{"n_head": 4, "vocab_size": 7680, "qk_norm": false, "attn_scale": 0.177, "bias": "none", "tie_embeddings": false, "parallel_block": false, "init_std_down": 0.0, "lr_mult_o": 0.92, "beta1": 0.95, "beta2": 0.95, "decay_fraction": 0.753, "decay_shape": "linear", "final_lr_fraction": 0.0, "seq_len": 384}
Each number is 500 + 40 x the weight over its row's rms, rounded and kept within 0 to 999. Layers, rows and columns count from 0. Numbers have three digits each. The size before them is the row's rms in percent of the matrix's.

# layer 8 MLP down (transposed), 128x64, rms 0.167, rows 67-127, columns 0-63
095:474435550460488407512525523487422465509486533527495436501526593557462512547489485513537534462511414442480467490529510552511459439455534547502454530543531526505540470500546485477542524462500578
113:467521469473475529489453455449531548448455465484481473437515570554576501503563596486508449471537452506499529529490524502492508587484589537449516540523566516444527439494500482517488472529452479
101:515513433513516518499514530502451557479534526523494502491486472476461578528417416515537466534537496496578530450468526424457499507545524497551565530474513464579475434495548556411472491492502468
097:521552618524507426501501509557466525513488546449531453479485504406571498498502495527515550498447550502474568453476491452423491496527420554515526497509435475521483520471474484502438550512494527
101:517487507487510499493435470494521518472501533522428480571516497543504411456473483503558561449517504445510466523469510547515508447532419492483571539557560507430513501495429456501596567488504529
094:454582434538505495476430496523519460561525508443564453544516512518486541537559518483476549468421479513458517538500455511527474435477421491531437479440492469488531507438452495574456527480485531
113:412532424510484494490552522440516455462489497498493495472553539543386487465536449450538448515564507517523527505570503462528462488495515498465499558466445450510445506518450551562504525442532533
097:481537480429533564546563508465457543475501499470495607454549450536571460483461466481459521531541461498482520462476478515527533503511502486543511419501431487575505473472450440476557549481550515
091:535449462594496458506463482534427531522544464574535587491532483470507489517454483453572482558525479462528487547548543507536533504497537489536533445535468491564507422459511468475515442531454467
095:455500472514563463543503512508434540582508459500463510460493499403441481463465509522532471490437485595485421510499484464534481515532577448458470481507568493534440474544483491487515530437490448
098:539555513534431475459528526485561552495499463543539460492400479518512494497574491565452476505542384492411475489462493490491500523474528548530467553511515513531544490574471501458538459505477463
106:511519532519539468498501548514509503565463516567491495531486505500501504580505512455552493524453588558531519448545473520550539454647424477515457502466511514513497449515503585541537491497491492
104:455490539554537483554546542478573502582486526483529508520459503487526500477474519493501497511572461528582513563556517497423542425557508493526429551530550592479470436515506502473483550484514498
095:523401432546510491478538532494540578472490552542508562492490444495603497518485506519460527424522526488486514492495445531574536475487473504534464455485537510516556509515438484475479472514588436
096:487554497534491461510490550473404463503520485480505466493454502497528465523557503452477533461477558556546438535450458504509458520476555548469494458408506471563433492512423529551504483579443494
097:531472558437450412465545486570532521485529504540498517457498577496488508464448532478519436567550528517444415484488497499465533555501558567514516578518493544571511514544488486473482470489481538
107:461518494515471474551538561504435444469506418402483518541539585475545529468543477557414466525491468553465452547408473498467457529508513433464502515497508500487486500508466542460522494471526481
116:559550527556521558514495521549526477523480529474544488576456447528461561496416529464468477445555426510535590495517477452506564497409469453533517527522520476486515483507467508445501552467524487
090:553525500467542479490538550504457530480488473530471508490457516539503476508502486537592522541553480462560482518512475447571525475495545544410605484474472483579541490495521500499405480499436442
115:515496501417443550468471516483358482480577516463506459473482477483497503500432482522499536436516563486539521531585495469492524509535449491447491437528544494448414542514487486492520535504495494
100:457514541513519541520468463451516473451492510498519524452379447499571549490456483480436549488509532494504527471499474486401449519473531509512509442538541526567560473531535465541575474527449469
102:463517538559578574547492483459539459533466479488519510518495496574455492534483537564584517471454541552541497492542546550519618496531451488541547532478491481506529503423504554472525509507526513
093:471535454530439482429542462524533423555562506496505403437425557511508471562517521486550476490482545481485479462480560452563525509584518534532513485495498497478478419538479530510537505499523467
100:481532467525522556477531539452501467449554518525495453630501547537466498460481504426541459512482461470503553444518574525518535492533470461525542474479533529543492537419515551445561542526514498
097:510493515614533494549507533566536504559496437477395505488486477496462461537461556457522480516520536567512468502506467537523536559474401422501497507486492561525501458516452486559488454495490508
093:471396516469477475522448508551429508497491511456520520490449513498530460423471578542508507522485453457505528482524446426471518524539616473493442484483479547565499518502527526545502490471475423
103:438409486534478523587488471557507423494481474441550517494447485538561475489520537639553520507531504528508542477533574478526456561456505492519513553494534491485507465524492515480466492470514511
104:497501564518485467493482524528470536545492534452443558468511495609510406526487612532530525497452478474483487438439479466486497481518543459545473425533523518535421478473445494512504536523478473
090:535578507481533505532488527403507472461505522447464536532522488505482521501509488520484557517356510530594529526467501506465515432507444471552491499490534519506463580512513540462491553444457526
105:501494521574502517499558540508495514474465535515586472490489477452499564526600434489475470466504523506528542482544539486511501456579497567443543486547500497576495460499506450586537451440539533
088:514461512528540495528507497461470479470529579526531557522530391522558434532536400489513481471463553514468498488511575463537526503419467436493561516502465491489490499491541587500510524460492549
096:478454532475450524563515552534445491563524489452515520514553516433492471469488495519595533523514459483477529458493481587466468548407455554474428469457546512522558461500468466513488485526461555
110:533469450462466474518527490428442433547446523539560474415450492503568468481497463537507455547470430480506501472516498485494499471562608536544489530574459498466505541524447465506536469498482473
103:499527511564527517524512468533511478502454490486566483525487540439480426538498450477505480488503486545514477447517516452477614462440465541467501384481442561518538552516497528520546424524549510
093:428492593462481481518505521472524429563496519492522559475508569504582538551499493510535535498454505541438524474471410488520476541520442477491490466517452520543487494506574459514460414454470535
087:494517553460624475543540547450481530550485517508474490450456448540473494539448428544537539518467505466527507460479441479504473510509513489503451537431481488490504541473463528514459502505364495
102:533530440558537460481526521527499431521462444511426461500594509465501450535504522487521466510472462490525472554487486505579440516537491433434513437455484512547510578527535483475456511443503568
090:451483451490434520524549545535468497485502456439515551499496504439532438461482571467394459528446479530519477558448500505529519565404529489545501488483503451546500429517480554469522467527520500
103:388502492532468443522476501561502480535465552494490531465455589462454447528564536481519453519539533535510519523390547492491518513479471480435476463487484514474500542450511509487463531469505597
097:542549549508502454481534536456622500530455495493404493478489474580583444500494422484480580535464502437502531521513493480568491454469510554485517505471484456531497504518473548546530505504512515
107:550576433560506451515463488539477499453528531566468495496516493612575528527489488488546480518463518545507512469544439503513538471549538490509502491516561544528560532527470449554561489469490419
092:460498469445395531578518509441501535527471461472576494433445475489524512505485556445520436433551498458468438464538531512440467528522566508511497500556528532534490431502531482451518531496496493
107:454484488461502568611552455495561524535477501510495558509509566492470456553469516584545514473505398520526493487539444487533561462443494504513492541537498524524453523457472533458481522445451527
105:510488540524482502485518471478494516557508446498484573503485512490479505454441537481560441591531506466440613487499480470540551458485493492397485449486477454489439509512467555496498407532522536
095:482523516478527564490495480455530525431526482567514493509521524570532483516509422429433568528516481497520552488562498525500474482424488506520507533459504571543493519469579532510457549556539402
093:528504459501527473509449498483458555463536482523489471423472521517532440516477567486535467538504550460579504417487504530560423412573571544469515508540522466477500464469504520491569482507471557
104:446518477462537529517437441516472471513467518542479442553592452468445437501562448507531527500494525499423467575482421509505533474521491433566472502478510477556482540500538546531478549508547471
106:565503564500523536581486482529523543485470448554483543519464539501525473487499475511578502505527421510473462448580507536539515444499550527513499504502592522463574570541474470509432565498482484
092:432529632419503499473492515491521499504519502445502503567471541469500476554483469533491591443543518480512555520530495481507501494573517529523461488543449540537560512526428489518550513556444503
097:481479528556563517513447464470576451415523474553512504460467374451496448541544539507476465490554477477457463460443478547531498487572528509534550461499493540447486491456487487517466469498505460
108:477503418537496511549514529440522424465476482516564424478565484499504566612487527516502493497499519490476467441518480504421459540496441472517517507496557555458482520473440444559470472468538496
093:500504579524461495507505519598502488436463442535535511502515486535503520485552545555531519354492493528554487523482441462500468418539556466462497448475471518521516493484488492453446451461496477
101:409487497473509517526546458529507519413519491473477551455482528547498425510521484489479470545541459465503479486438485524433578529477493501443548506589528517507421508475473455530529571484496582
103:525544502493474450509492518536531412549577441504507524489526415491491549544493526535472467545564483482504506425482547513484493584570483499454440541419485509492451524539478553513464457485461450
092:457505458524500518583545519537514500528507427483514569467430550495488480522511503456560444558468520525454515514448550504569542570454492516507481483521522527500454429509583474593515456532474526
117:514504477560492508498444528492422471594576529472493527528483458484359475482498528522509523524481484529454469490528481480509465505520457525480484497482462518518514518446532476472522563377429499
093:507469514546394512466562515496510517497521513523499562489541578482507520463446492500435500522529503548479440533420520460528503495475542466462478536607435479511474462489491466498588482509574458
096:496526544514421473443491558437457534532567511418512508560465535547523469447505522504471499487510449484548517470481429512546519501517410455443552532470482523554489481400534556506522495485510490
095:564508571460561535535477512474483466414483486505450461549510478489541560576492504552410536510514565509516513598538473455552497473480449555519504513478467456489468503536478480460501456546515551
099:511535461536419492437489467543482545457531471535533541461449482503555468495528507468499413504516503441416471535432604546425490546523491439424524480484524500480510523505477490500476484507529445
108:543458447519434500464455505471516410457527484550496461524486505502440535464500528554568424499506503516483468499527532490560488486470484498501501538459394579439489480563520557499506423485441511
# layer 8 MLP gate, 128x64, rms 0.191, rows 68-127, columns 0-63
109:510462491414505540548422552449537493502534447523520462421552575480512546524497563484494493461527498462535454485522532541508472478450557468487484556526531477452596443485493446526526544463472519
110:530482512441456455476507466469497460578448513562440491489508471525512532509464501502554498501513460476488419417507545506557482571491531554450417489455535474463507566521452480437457459458479555
092:482514469470463478598539519461407602517424495528494503507503547455556507554490568486481505532543454515467478523485443461495568532498514503529508516484512526465574478524512512420547538496573488
107:454514555429473514554411432509518507440474518579491487582457496476504442522458486500511557498588507449489526469514506493423479517490469505487538551541556506474483471518469467493604519473522511
099:462576506480467479384574482559516522491506488496478476497477525531441545510423548500541440444474454526469571509485520457496513446476474517479490495436516504477451515381513554530520497501519522
107:521484484483450509597532551543529508426470481493494496505422533483562465519524566417475519511493470519466470535527506468534523447539504517476498485542424559448563540595544450475494527466513534
102:477462577470510448414461468520514492486458490534473450506511478526442513494526493496457444569558469445499558499551480525537518529506442493437491525447551503465437450535544483555533445501538591
099:526516487516434482518452534497536494479528488532512493521522447439497476483489416521516500576484443449513482591553480549493495529468458584522474449527412529586546454521523513555539443533476519
098:525498586496434530445453543434477469519487433558442511522462497519479511475503509532462410504562378512514525514515579509523530513491512473529549424448545535455529498504485506516499530506484460
105:522495529543500468453501475457544477520435453558479526469423476518465491486548539511569481502542418498498434424573531469487540497492425518556571527503501497550492463516572489504455531528519572
109:556454519537493550439535519442534526538536487463493515469514513500487501528568577484516445583479518502476489476507396543494508565586432534476429521515497510507434502529531534500550436524528483
128:499505510552568433526589586430573470563553501461562464517479484529500537457466451534478489521456442506481505514587520519502550495525480530498432511465474519475519452560507556473509479494497544
088:491535566479449527477463448470468529546470442430498481459487509549554476490493465507479491487498463557545493501492569519476485578459495502587568524469432471477466494441520617495490484439469501
101:527506577486472506468494511481506526517425537577511505477494539435536410540515408491417503488488432535527499549475540510519564556530449432517562506539503509521549542513497522517498520544571496
092:450546508506493456526505520479468450479506426461544481498515498534551528495471501516557489552486490533469500481522476487497504554579531567426531490499398484515520359474517515516496518551477588
105:455501478504586541539507498500504533573442588503485512464543478502491421494532463538511537474597494513463459522517522444496529480518591517539548494466527531486555561445458535501568516454519531
103:500534476479568492497495518513470598506471507460489459520514484511481544491519465497485544444629523501512516407518459504533556492489548473499548493546569496507497446578423524443444546489483478
086:490466561525546525482527550495499492474441517504500538462550455524474519522474446527476544457471513459552457553486520525609539501458507491464470449522443547571522508452462509427391477552518486
106:503465511551540473603535522574569475492459472562506530554502549496480503488519545523512482569523440533446418424441576520500472497520545473543440531473483491523541471521541537520472478488524478
103:568490492446521512432534497467427457451532586422522487511527524502493519516501481520510451497483515454516487518505537512571552486532529526482499485430466462409473532535544538447413499511591480
089:514481460448496485554531536474472517507514482517468571481529514476475506432527511478470554473503463440544441543396493489510460498563512540422533435494548530535489428533440515565531448488428516
093:481458575415544479528526561486505551562493496463536474451465516514500466538524575458549481527486511458499429503490469478512547491467545440536428445454546448467505500570499496426477464436509496
098:577523534513505486496383548563506519508521529469457443510514548504445472508559515442488597442502557503502465502515523500524543515578478509454467458568497478449457526561440493508509471507493545
086:498512445546589562515534528503521500533527533505509479492494453501442517541525405485522453515555535523513518519466524563456518531560421492496482533491482554550406479429468574548457476537506501
117:534479537529484526504480527482526466510525527504527504524506491436462482456578453478470424552564475495490554429509489513469485496572452511554454556492444510473550491577560556533587448489447463
105:520535532515453506449509514495481548468542546536513443454503482492492482578526460438450583492549511442507485520526399517478462468581425491447518450509533531469471515563465464476575506484542493
108:457452551477516528485513515557420504566507562457393552458458459504442414518528514476454521483477445463484538430534495530484505507546512473487497514573497476566447522480512475551473545499534517
083:379493479444513524522487472435469526502521504446557491513509554495442539461533527464543470475484478470509504552526473513450458443488544513551520463473547598487447511464552511461527534557441559
099:536466520554503482425476531477500483577521496460525422454467503515509514561529432475510533464524532510581527517454554486494535448583503552431508430492560500489454549517443487517504435502530547
078:542559464539520491453517555477554502539475513568511468545502510416473501534465523533422508438476499456553443432561451446448574531522518474484474547529563484469558461482466545488468489533491520
089:537483493494563468504538506443534445458490552522506534511502544541466510500570542532456456504501461502492539530554460431508580463544466498448551484522559524418492497505543536457573537479600526
134:493593552543524456425510578517536453511514545548570519474497525503488506494556550481508473545432518507525514527507546489536530535552471519537443528498490519519423501527483530557463417496502595
093:577478496498528497479488536523504498552578547471499433566550483580425468525575502523457479445547474462481522419517533517511518460579486538534516453484460517531533478507528553533499505558509565
079:504464539553472508442465434527549465490545481484514458511539539484400439509573475494504489519451525494494472476578453591441488527441430509541460490514505517506414488532493535502505425487481476
084:503463567587446441480421452555479491525509474498520441476513489512480483550604589541510497463467530453483525459546539498533479494616476476520526470535469501478526528498489527471468471535531502
107:520521491553514514445455489539468413473450457519498561438543499514481465451498551453453462520534502565494573578522537496549413544535462457489502480552456580492529519539527481465507499552483512
086:496470503487540552491506511518520535546481484428506528525530426436494573575467448595492467475515528474562489449561536484463477477473522590526484522533578505483552531454521510422466510521539510
088:487457486537458438519445530555501494492570552498485524538482492520433526543518508534498458499508549525483494487458548485571480484475457536448481450542547430432458606465483468521450527538533583
094:515502546577518530448421454533546527553486463473418514522543464570484506608486504553476491474540448488539546458503555522531520510521540448555516437488482450508500505514492453516499585485532492
110:524520567485500478550531544530457491533535529448538428497442484524423510518514550519536487529486521482471502447454589541514520547569484564439465534520451467445470546512551517544552448535496559
091:444493476498474495453451523445483527487508534509539524559544477553547459427477433525473482519517475471523447434520541510475430463497579540496487467462494403532586490521564494522572465481519469
109:522480500465419418486530514468528426535545551441478530529483509475488496544510480460462481555469513509475508472449633519517465602545438548537496458472525489472521513516492546514473477513547535
107:494508542529414526470462542481500595539522485434475572544492487449434463531498486459523482515493471504434460478595489459563540454453485480468516455461554509535498512504478528438551479435476511
090:528556529507507556433513450442529476457517455482578512539533533518537450521525516457476533567556485469525560492508488514497555501486510474467538527521410544529459511530614512487518475465504406
101:532462509469512570474446471488503564517492527566497498470442574467432446495561502384577578576522498467497494510469504561537455533507456548489488497496526542475516469547514499510561518505514496
118:568487570517460491505497489493467526540441449511506463532493513542471527531442476436462389529530474487408488482479573485528490527508593504494520600483475498443521506443469475542482479490543506
086:452480468511583416504455482450466473568473486376463482496495491481446538489496464466501517508493480481475491586537453434480505527442529516485538519575496512507496431543516499532481491435451547
118:451532584436488494530473514442473537530521489444519445567498515518474469558486512506529590473582524485519511502504498459504500523601517484508507492471485543446504513500407452509593474511437522
115:525474432479542519427573497543496438486589569455467571506477502539498555491507464527447556527485479464492556467553500521556529494517437527508444440547490475466481431529457508510535457468528481
130:525505481452531491496541542429447498576408470501466427511485502490474519508470437493550540527555439457461452517477494481604487514501578461561510521462526452492535459491521499496466509473582470
100:553464453473563461524496461453446507495527552504362491425545521480518504549487530479475484550515513504476479496477557502514539545561479548516453492527438485490478587563540504521518482574525513
092:482525473518547515495535479511559490482488546429462494535466505536471369460495500438536452514524538489528534479507523479505515492464507545540571512640517515465438491478513494569490542521494559
079:533471559487438472470507529473496478516527469451441487521491532508420537515504481510517435516514478439472588505557565482543546535563503547527444502506519514477478550523496608566495455461520424
088:487508464466553472498483442483470478475470578508467480509454454537497430499470497518451511469550510478555491524530507424491484497526494508446566570458441445421493482458570488447548539399530488
098:448450475527537540584532496544513512428534486501526528521551512496557446547592541474492530408485539462496486495484515537483580521457508468499504506583484470518506541536570458505554467451527452
086:562504463538540442492513489640496470478504483494475473449437550474492463517489517532414458507442531529563464520448554561542513489457501499492485446528517587471509480548472510541481493534499454
108:550466492438466571510471581482426523539499517504499488524517454467540505575498511477442558447552483407522477552486520530505535479590489429464541488499508476429517499521557504463541527452494472
088:408485572499463490458543521457590471503492554489517470443513496500504466462586476431507440520544539500554515488457552583482494502517422535502486447505553522540518430505537486475481505487496553
095:466495456551576538495459550478523472488486574557517505524584469553474431508462518484475506425519484448542494521567464465487440524512507453592500462544505535498470565452569489469470525465509478
131:528501547494553523457437482545497563523541546417506494497543510472470438555500531443445550470535515499484446519588483427478546435537484476533477485535531491460505569502526516467541534439557461
# layer 8 MLP up, 128x64, rms 0.183, rows 68-127, columns 0-63
104:398498520451516519529442522435477508436509463502501466483549528486486508525469522479536511492550528458552495523471469540483472458482604416505568523537598482499524420440502442501493477510519481
100:496529527519475428493565435494542525528557493456480562485544557483507496445467518553475462504430480501424467517557482483508534492534452507470377478500495502494566530578488518499441460463471460
091:518457456479443461574572465480403594567473531484503477472499550454550585511528576483475479515465494516455497490477427457516559549523500561483452498490531492522514480497484496518523560528504491
085:548442512483556539499548537464491498487588525446583500529467496565510547500488546485448465450451515547443502475504530436500502505465600520475468472487459529483474487476511519408420458523471498
086:528443527431518555445463514477431450502475477520513501543409509454482500478452564464561442481493506545518556469459553452546494403489525504489493561530569480498480500511465517456519514531445556
117:441501479509466491497547415463484484465504503469482501522580484471414495444502489469543420534564558462482553484520477491504543481525553518511595550483509503475463552476525481570416461501544536
104:466476489557502400406501478526476439503527505541520483535450473511461483513502473541521466472439499497509518563548492486507500510465477489520523596498583505467508537474559547570471449546402490
097:492474516478551502535546481522458470506501495523460546475453546549503520527540565459488549440501544540463489413473522468510523456515511422477522506479553504437465538536485451440480616410484475
091:471498451488384523552558531507537537509545490506503520497474466490491453446523509491499429515519515520456548421513468527491487553588413481443464527489504449461559504563550560516479529492542529
102:403499525462522499473449461520439516437513494455517489584564549484514459506466469507464532475564513472505506559485481496462483530505539466445476509534574435429519538435457525493540517512438427
103:472533548480540474466462473508488511496502527510517452477464491526527516531499459540503541473539441511524558526560594498430499473441584471552582462463512513501520517470500415431444575524464552
119:532523440473431541500434447526433532477457489533420526489426560502482496536557540521506494496524481458481485447466481404569457543522490467458582500516492466453459532454513446527466518496481488
100:435523604463480432527559503474519456515561491440487458467487522488467487559485441485553487509518428474445512458533515505420482548503475479483507589454477519521488482525559470574532514467451520
096:530521568491472505488516497484528523542394543563472551524505505436573459509530430424414509472531417566529496513506523466524551534496459439550504487525474527506517529515535512518522525490556450
093:527499547497486479468514447506529532503469521517461465500410482466485484480496446448483522439547422496499508467466539522518463461450478468545487554565610582448482593493491459537533559484484495
108:492492471558612512472542546463523512495438574448502498517530420494496531555535460529475532474582516539425439526486540463503529531432559505535493549431527459509504520443482513519509510489496462
128:473537455511582507478495423497529524494427497507478544503430454559516463425447516534512457466504471491482476549525458434510549507506483455514569563522447509478477551416515498487522570477568530
090:461422526516557489477472568486523509428515494498510494439524448530489504495514449490429562489449525466532447549497495501588491489474518493473437442556477506585507508451467541478422433527458479
109:504513530462483559443439534484431552487530519483463469478474431503537523519487478509501518428498588457536557543562519514479552439530494531426558450526507512464429530521432438507521482509517553
102:516510454518601547488543462582423540506486526517553481447565467447521517492529533497552433517446472530465475478444508578535489506503506603482504480492498473516471507479452481439425511510484491
096:518514484574529512483519481471480536584501501530547518510483464560473494489474465536508399475466456469582426496478519525528520528488473478546520493467436458513585508411457476443565536516463457
086:536547419543416439503525459543537443471565551488465507571500482466532518460499491498469514465504489509499573469505569498487483509560489511446551491556442468509500497439564527530600501525497470
115:540475520493476465451556467505511489568427541522519510431506509512457432495468516537515370508524498446531544502458541484534514492484481504531555557373477464488513480494499455572495510464490486
091:477499475432558563485485513477459517464586535525564500445492473467533461475537524567484495512559530446420509478473517515486495445539513559485536498497460420521416551427539512453492540489536472
123:482506514475501566517534544401475522521497438540417553497473505509539473504504487429524451472532409568488486495470472532525491462455469500546535555518501538387504496492484507459591529488493478
095:550492426511452486489483494510461535521445491479429487452468507506463554475471459478422456474502506493503502544441495538542420436543514531456484445401496476449484498510446489567565443493511559
108:536538427484486479517518479456569433432454446534538422552532494429517604478508491471505448547519533490486461554487428490496455533451475513459513500452457475432536521509531506479541456492518499
088:445477456511563515546503458398481538457525537458568550491464502463468475506479500473546438470497542485574487534540488484454480449507498506558524430464530562488469486458526552421454472517433513
100:462495510439410515562459536491539456462546552477419528417564530450474472424475522547495498519495473484455479535518538534525519579451437473448502518518513479514468503528536483531493500531416514
076:532539522580498540441521517462498507505502546517536531492481460450449484476475499531481521422509494504547500482643496521421579532498445530444513556532494496473520468499454557483529501422466512
089:500446486464501522469528539531505420502490560514540467547531492432477493480526477524514481581498520515538489463534554539584471439474445563472500516493412430596529480553500523549477487500456459
129:481429497547437476531503483520462547495531464454489480636514481487516521526467472489461498501532529556547455475477530531503422582493479501440481480533550440412537465507495451474488554490459480
101:481467558467418502514497472496481532496514488542462532444557482467513541384495533535552479487461486495578476578514491595522439537482492480499487605492478474490439444533530505467491522504466502
088:495458396425510458479533461590532494454511508494473440534536474517440458494527490426493524584473484452532516461473515527386494499485539484477514539464521483489436501530496542521497516536567482
082:467455532575434490466444495543454471525493484453485406473498487519516474567569592501508479484457540507458512458509504473491476487593549472468570442498482503485525495489547519452445503542568485
105:498423474523546431462527446564480462495525460503447506474455568501463546486471526456498494510457456483457515503444438497522512504515506434438468486466520507542544576437544495422512471430573507
087:485476464452513486517476455470444498442475520484542522522520477509450463536583420559520547463498581555431528490451464458500452460549529492436582464525516529465513468436450484495529469484459539
092:503548533459514509509547483487533517504486498524482468468536468472544491460437480523515480523559416386497556513507473539454492546475551455511515564480456548467556406519534485566559484504475426
099:531468483509486521475454511452449532534537500497567452544515513477463524486577556461531424520437494530522475586498492412536500590489492442521523480453543534459543473517413496505439476532494476
103:508466517414538567495546542443491520612588477498512462550478455491472443486558495531478458529461546489505440485485533465510501530497494544476536487507454444464467460515524565478447503551445551
085:530481512489439526581493493578559479479538451466460469507483520465474519518530587483508550446521540517517525521531476529460528536576431442522475505564517572472470500535401511516463515505446549
114:501531487500471487405496507481497457430445513503488483487581548510481505478559481460455482447505548450440554513461537497448483550533461476440489558503529504581560465501536494509599528525569511
102:454539554533556566489510501447424486497484506469516504423428516440497475483566488528502537445478411506496523552584549465521513501567472507521485520445465467459513510567455496511510498425497452
085:476561478503484546447475456503516531454473474493556521479481524511582479554497506481536544528486536497498492516483489508439555510500503461462556552557456640513540481502548461493513455460448399
104:478554540503512484515572509485489493544428534499538409515473506541538532492471501450495480468437482517452515498505490452477562542457578498546552507464506455459412498519424407544438511491471517
113:475504400419518500478484521451520536558542506451502496513560528602547536477514533534508450445404497508526523485502418503481503511516499515533411445466476446514528525541515489446486494541470473
103:476510515523526503478459467456453514545416462500540444551482519471483477497442404461561547491543491541506512531497449420521517467492529511470488552477483501498595464544534480465454576574515551
095:464500437547430543554469516440531500484486531481503606533478519541486490516518592465513486498457468550475469460511448447541504503490486423568480516494499569539466506517541446422536547463531483
113:489538403507536516534475530437458538518470461494475458545509558505516463544506533445559529464521477488528418509486481468468453547495587481546610557474523548500503563527515462451477541508482510
120:509577457488547441436515481504493543518498453446442461512508589556528516535441492505461531523490448458454478513476512505576574513504527530567464511484525503561529406489494522488444435489467470
093:581484404484528443526462489473477494517539520526408511447536525480511498510491478484471547509478513461510504441478571557490500546532466558513480491513423506491437611560535514502538488558551496
112:491476514503513511498481495494450471461525456541521506526485497470531534567473539499519485568442491467485448532461463507475499512507468463376490599503476496501409433565479427466578509557524473
087:508507417510507432517531541488491481538555499510530538567478499496497524470472486515497579493494427491492431472441471513450441482569517483483512434426481489497469471522527414504526516483434610
101:523473460492537566526435554504549514503512467564489541483518531448477544549575482541558529531490524563466539473573487518524547443501463416538485487526580522535456552515452518504440440517497482
128:526519507529503481485524533523479433604490506496456523555491420513436487550494473515469542493482465465429468515596542515547455457565451561480460476475420456508556507540533497500490526449489542
089:522477580508503497483476486467536521503498498462473584452454496542504587446535560457533532506484491510467507521576401565525536539466475498466460496601525506521447495444479515465547520536503557
102:575428485508482553489567538446495481542460572490506525513516498454487484521541516496465479501541469404477454551455482455491528458569466455527573491502470556457502532433588501455507514467523464
096:444510511415522508471503467532471486466466537433509463484437461489553502555574510436526530516564538551492496479463471451456538441524452538444482544532578581483457534477493557478521535476528497
094:573457525504418511480483488577500529483508434438486533480424501463535591513538474524480459579475494516470474528473500561535571466448469541449526495461506489569506462535452507541544487463542498
113:440493533516504513496474543465528506502474478531487499515475560570505491429474563547560428520505408496541547531505492629596484522436474536479458530486500518507545484527547512483456505541526515